Part of a small language model's weights: 16 layers, 2 heads of 64 (1 for keys and values).
Each number is 128 + 24 x the weight over its row's rms, rounded and kept within 0 to 255. Layers, rows and columns count from 0. Numbers have three digits each. The size before them is the row's rms in percent of the matrix's.

# gate: layer 8 MLP gate, 256x96, rms 0.162, rows 23-78, columns 0-31
# up: layer 8 MLP up, 256x96, rms 0.151, rows 23-78, columns 0-31
# down: layer 8 MLP down (transposed), 256x96, rms 0.149, rows 23-78, columns 0-31
gate23 081:137126089132133112101125092130133155115101102109156154141135114161078179135105165133100131125142
up23 089:167119122159105162127124145152133073142129063132131142115134154072082136142125116109140121138123
down23 098:112067146160083126166107145094108142157082132155080127144116102165113082128142114163122150121150
gate24 103:118128130106098131163168157154159161153174113126111111106119120120120143117095084157102169177130
up24 107:130155100125130102135149151087135120113112096113150183122112095138096132125084137160124123121135
down24 108:129134106101123145096128111084128070149105096106124155105122142120129112112155133111115123081124
gate25 085:084149089090102092096085143105123129131149135089196100099124137105150111159110130123148153145143
up25 088:079130118144100163142127132118161145159107085138138108167114131106070133130120122147114150092139
down25 093:167165131149114167143143131147125098125126119170135129135096119134081107128103121110119155130147
gate26 094:102120160169162115154144116135135101089132121135145147117095116118093127134098114129169138164136
up26 090:167142095113135153157136113113135129109101085107132113157141136170109125122149118137122119084098
down26 094:128114155137133140110160128133166124103194111136142120125098134147136136128154120134149127174116
gate27 103:122110115109074179166089137150091136097126108149103126098129158130113117128138137107140151116145
up27 095:184086111165157113171127161141140148123161121118120175121119124116114090130109132123108106131116
down27 090:134110118129118140171094112152102093137105117174148154099139139109141125101125097115098088103147
gate28 094:100149090156141122144131113084132087111131134144160107151131110145133148133145152186153137123110
up28 095:098134120142168117124099108185128168121099139142116132155139144128164140171130123124089102138157
down28 095:150156151140134147112120104117079095169139143159171160113101115152167142144126131110129149134142
gate29 095:118151129136158132135102142103114148135131145130114138116099109175146142116157119129129103097110
up29 097:143147127122166100101135153179120119130133137139155134095155127117150183106134115098115171087124
down29 101:108134160072096119111139092157169112122143128105133145152108130136140096113122137162109149132187
gate30 102:109146108158108158116136133120130136146129127144123104129131140110118147146135099175147149113139
up30 107:090132127162147139103094080104144081113154149140171086164155135127121149125126086160103097162134
down30 101:124168164165170128115154100116118141145110142147119119130154116090096136086122106125160100134131
gate31 107:083155143123105189120135142130100066144109127099140166149117116150140119136133164122088142118115
up31 100:133123125097149158110130147101125143140124116107142096142098107128151125136117130076127097125183
down31 095:098134115126115159173135154125130133130133099155120151141103091124130128116158166124072121119171
gate32 103:120129091148142099154132119129105124138147133138081122132155140110109131095103106152168106141121
up32 101:139112087138130071134105122155127125130128090138142168190168127109140134161144116135105152124154
down32 108:164142151116132124118135195129155166099124086138130139090147146133125140111114134133105163079123
gate33 099:148111142093100140110153178123081099173126167152109104124116114139151120127104080076149117098124
up33 101:119145069120120112099171100140103127143082100113154161116125131136162108119139108133104144131087
down33 108:095164084163110158135110094103100167127118112137108148135157119162170094145141158160155128136122
gate34 090:147119121137114152109089128093149147131118095138085159128163135141127058112091154117137117162099
up34 087:101108182101104092107148168128074125092097134133145156135122135126112151159148127122120097099123
down34 096:094104126143153152098103118144129119164119098116131147122128143177098149139156101155138096124113
gate35 098:110125148115157142119106165118130121127115164095159130157121106137111125122101138154151151148120
up35 106:103155098145124115114140096127145165159115113149120084116168182162099123124118110106151083124131
down35 104:158115139126124112086117190145133123137108126192097117114143111120126146101121095121201100135145
gate36 094:163111144133120153095140137126132148148132130148156110142169136178136129142169132152111100129110
up36 105:135107103161162108115102151128099129158177131111084146134159107146127128146098138129140084154115
down36 100:139151140089095092160150085116119104117096132135105116122128139064107149123130070093196157121155
gate37 102:115115119094155130122132108114077135136136122110150140140130090139141119146169103151069124118099
up37 109:165124115073116175137133123114170098116130151151138126108122102118124127127139139128135113099150
down37 107:100134117113089135121135134127152147113130113140121153101158144146127162117105105127143140133140
gate38 103:125121140113179094157124181164164155109105129139096125125048147104149134162099155130136106116147
up38 109:151115143134105142125184148154111109132129123096160105102138123087146137123156132142095122138119
down38 103:085144155090159123113106087134122074130095129120097136152126179147099122160117100075139130137152
gate39 112:085117131137114102136138100108140132134175151136177145126145102134106145115140126143097110137042
up39 112:102155148142163084099128111087112117100135097138102119143176109129125106138146128150154136144131
down39 104:127114159111111132080140111078128130131086150160195118126122154137127165154157167105108124161131
gate40 094:126126146171173140149082136149130143154132081114130094094139109093138076151151129154141137134120
up40 095:148122109116104146117140098142121131091143121158168141136123115115131081137117092084178080146160
down40 094:109133128084114079094088086140173134115120121144122154126119149123142143129123117139111145144125
gate41 112:121128150094127142163094128103100142132073172162132159137109122162104131122147177160151187135107
up41 107:089095173089150138165122067146121151126126162148117127117128104110148133121136147138081129119143
down41 095:142113127090100146127137135120178131098101153119152139107101102150104133147144116123135118167141
gate42 100:095108139121162193110114128141118168131133091132114102149173124135124092159104137119153117125133
up42 098:145105096140177085122115136127138167123101104122121088114086129160111119125147127133121122131130
down42 098:143151134107125060116111150097152116152155164122130116088123129159167121127113129168129116129144
gate43 105:112161131115145141121120134143135118136113129141144147149095105101123162081148070174115121146102
up43 112:104139135129117129125056131070110131132101078154140129102081081131110125142151137150159104167153
down43 113:159099148129131099145104147129108115139137172127125125101135130144124116147130173133131148115105
gate44 097:161126095094071131116133121138161077141107100137126092112157142148138150096114122060107130160114
up44 086:167135133130094112125133128113157106160097116144114140119119136103135132120111128098121106148093
down44 094:129119137137141129095199104147099138102123135151149119084129097120121138143138145128148135136109
gate45 091:173114115141119101136091156131141142163121087152121149142129166100121143110108122137104133134093
up45 087:137146126134132137160137086130173146124083157113128122144115081188117111152195142172121126140187
down45 091:125134145142127139159113133130111124123115169131142152100139086179088120152094121133138151133129
gate46 087:174111126172160167131112121127119137136115121105105108100121134142152143180113095108134141123073
up46 103:090111085131099152140119156144152143116119112092114119143168150124119123129145128145154135132173
down46 099:136124111089117121141135155172112122106139159131135110166144108110104136134118114149136131150159
gate47 097:131098109116144110114099158125102130110115131142164120098151141080136101115135153162165120123170
up47 098:122127133115093139113101174116141141100139127106111125135117128125134109121120149118078148158119
down47 097:149102120125137127122096149136148162183136127112150091079116117081107104156167133116099117102140
gate48 127:120131160083149140112139152199070147122145142082136094148086087152127092128076135142086155126119
up48 117:094143101168162138112151138172145152148114124142153195152189121123133122145152156099199128102157
down48 095:126111125151081147159178100150099177122103141126169138142108082125147125121151147130131137127095
gate49 094:127131120156181107138108138103103117108129149132120127112090125136158084122149157108129157150099
up49 098:124103107106142132127109139120143129072194097112175144179109082113145174079205140109127105158168
down49 100:131116126126131120146117147116106133119118077122126072128143128106083125137117117148163159131101
gate50 095:111106132151159149145110097112127110118105129158129144090129097117116131126143117142143135161078
up50 109:106087124140114132117163148138093125136087176116152117115098142107143130154129125099167130139137
down50 110:143136077122095149136102111095067139131039136156119090150097126143122141148136111110151118119124
gate51 091:124137111084144148148111063118095147153126183139121133131150124079145105130104113173094083113144
up51 107:153133149131144120125155097172176133113131081136096127089143123119148112080120160084080142121129
down51 108:164177137128137124144114141151128157116128143129142113158147121134132128079063100098115122170166
gate52 093:135153139118150135162157143139115141151186128101111070127095108094159098120119124068139139105141
up52 097:144112122088140129123167122112121114146137129123111121149119106155154150125146106130115115107142
down52 103:123154140090186122130097098161093125164125138105141148148123126151153079121117128107148137086120
gate53 107:145148144114093152146114168123109110167137140148147116134068085126160109099132117133120066167150
up53 105:114066113117128162191142120170109108172129121139141078111128131154132108134116160133153090113129
down53 103:147107106134123129149178136127122112113101160121126098145151131174157105113117143132155103157148
gate54 100:107135108109109155142178140149145111067112122128100121120130161121141091128190110144120105114114
up54 098:081148094118097146090125094139122165116134110134162096092113126142132100117070072110140122127167
down54 096:138112149125133099090140117145131098101127146070113134125101105142127067097133130145117124117127
gate55 108:109140178110198155121114137098133123162155169136132128153107151176114072115112100121133125135108
up55 106:140140117116111139160102113167136084150119135154106109146144136130128133087127122110122107144186
down55 100:082121092153125134135156111089126125100111134127151137115144112106125120121137127154119136161097
gate56 092:133113146151123123175145149147099139123105134119130125156107144121070136099153134152113126125156
up56 095:115082127091146122151135126128119124134119118139068124089094130164094110121133167110162120130097
down56 096:101138109166123098150133126111123137115111121104073125114147120099114133168165163145129140179111
gate57 089:172131141113129165119117127141123165146173111113116107166138097106132090080086096116155151104139
up57 088:076118121156156148141129119113118140102136098094114151099105120105131092101143129135156108112186
down57 098:139053138086100150077128136114124135123135101118128131072083165140123132122125128113094117121138
gate58 105:152169104103132129084155158109117128085135174151156142112124083145126156147160098083110099120089
up58 111:110131131184168112164104133086163103131135119093104126131168102141081136057114141103123160122117
down58 106:092134115127129113139146138148138127101149132061129136137101089104112103127118153159156117102124
gate59 096:122102126134114164096100112122133123135133122105152118124129129133115080071132106121150119125109
up59 094:147167113103137100139128141113142142100136122147117093140157114113168126147109143163163098101135
down59 096:139050110165132115121122148138156125151097114113084128147177111128114139112126142122165137129112
gate60 104:104080126112155154151123134106111117093114187158121185122124110094084108103171140128178115140131
up60 113:122141120093138155094109140140131139119131081176144136117122101203127132143166097180162095136136
down60 106:186157108146125115121139149114103101137152133106095148113149135137125130139124144117142091133156
gate61 096:187139126166156128147149094107131150123143159152110112114171124153139152115130109117144128155108
up61 093:130147141124174133154129126151145106137119171215136153182131108099115141116114102179129133119132
down61 094:133102158134105095097157191089164115183129123136124140124138096131129155107117097166120141108167
gate62 106:110134117136120173156120142157149114153093187138186144134115135124104116158142084135139080124130
up62 105:118125178129111156163078107114151104137125197158121119105133169127117119081139113165153146124084
down62 108:165111148102133134128109112129090117133126125121097102119113122134137133149161165142072167067150
gate63 099:126098109098135100132146122115137119102114126164165142121157138111114148131123094145090145167112
up63 098:131106112155102130134122100135151122128142094124112099141077066096147125081162125118148147125138
down63 100:131134100122166105096118108107137086104110168166153100137177143142099160151094155137113124077100
gate64 104:147170151128091130132144134140119088100112109123128136111085149168147128138139136078079135094075
up64 103:124134132138177112162143162151158128087055102122160122145169139099125127159113113148160100125140
down64 099:137124139099144136094115172161163160115120121151121113126086157126125106137133143087101122116114
gate65 094:094129110145130144175138132089080129114118089128140175119091143136147119079172150179105120134103
up65 099:155112110143075129138152164154174125156138144118139128157116126119124088132090134107104117121109
down65 101:170122092138140112159116148114096131143107133148106148139152140161144103147117143113104105148064
gate66 094:164160189126100115149179130109121117142073172128137134150151140153106155120088081176125126100099
up66 104:146150159141112199103123117171126113133126162114092127136133149119130142102150145130077120173122
down66 105:101128150134117145149154136101103098081073148123131105112146157165106135174115132139118118112128
gate67 091:117146157140124124127159162144122123107131131134151118094132140142138122140167125140133130135097
up67 110:149147116163155114117168119116136071154143133095109118179124096067133115137111125033145138099149
down67 108:138132143155095092122135123129101117128140123133101125108128103149156118164143113076125135120117
gate68 110:132135108136137144135151160139099129148135074119128104143109141129124138107135071105150119107139
up68 110:153134154113105151123118091124137165139172115072131166101103126116107119142088104118136116133103
down68 105:166124179116129140128107147159132096103167123091142116113136149108187137136144143094118154146145
gate69 091:090123113140150135169115139096117126076140121154111147122096110095105161087143114122154142164143
up69 094:134119092145115102122140128138115125144161139130097105128147121162130146145088110137157202095184
down69 105:147154138152108097110130111097104156129108138131094122146121125174137131128091137131126151084093
gate70 099:185130097122124154118102122133147118163174103153149127123094118083112142111146113142118183139105
up70 101:094112155165167115121102134122134124143142152106127168175138173173150118131130118147145130084168
down70 091:101121137121104099144151152120141091148131156131144133134121144068147137177138099141122130068156
gate71 112:160123127111184111146152141146117100116125117068161124115123114098121114136152108125112121112065
up71 095:129144115106116118139132140117115100123139150150112124121150136103125122096080181112143110133114
down71 105:109136128136135092149114082161135132155158141111108095106120103147131103131139107131107157119154
gate72 099:126095137137162146108117139136117120127142089131148134105162144121091116140117142098138154184153
up72 089:130179139106139149200102150147130092129142128087111127149123130174133116177109135123151105082096
down72 093:138135090127143143110121110128156089139122147122193132120154095160139142119132156182155127140133
gate73 114:131149139121110165160115163102139133131136109150146112133089156098125163133155122147146170134118
up73 115:125114134097145101126133113084111145129130103090134149119157141138105115176120193139125143144148
down73 115:126115103101104144088096059167089154163133136129111137168111119107134121132099123138088138115099
gate74 110:069112123130141145092162132096088140140111155093140142133142169106145131136121127120101121109117
up74 115:112154102135128107113109153141137165093123150111133145079178123138111188129144123126163176146113
down74 106:112093116146075141138129153127137130132119118134125147134114126149156109130166098133122193098105
gate75 096:114096098180149080153127119123109126151165105136158146145126129121138180127113135119138089139149
up75 097:136138154137163116136139180169084098131123145126096155134104145125132121096096078120119157092156
down75 101:135117139102135071121138133113092157142164139121167114116112118160144079133186114136112154077124
gate76 094:126118123131147147128090157083164093118165136150180072166168105099124144162134103149118166135076
up76 102:107127113136061145145096091075149189113144086155146147132145170136126127110119108128152143132129
down76 105:152135097103138129142124135175122123135145145131101099145134142147099085111130103135102129126158
gate77 099:138127100137173152098149145143141112129104122136120108113166163110134100137096137143144114130126
up77 095:126094155155153121079120095166134118118133126140139104095105128092160178098160140135127142115148
down77 093:138138105194110140143135174127145155118088095157057138146121137137143130151067145142124132134149
gate78 094:134129148126155152116168139130097118152126102117115112123112138143139178141150148156131125138095
up78 091:072161128130068133161098090102132138137099144153132125138103152112131125172101131153099119125100
down78 097:121107082118155141105104168101129138097086095114079142113133059087120126110114147096101109105145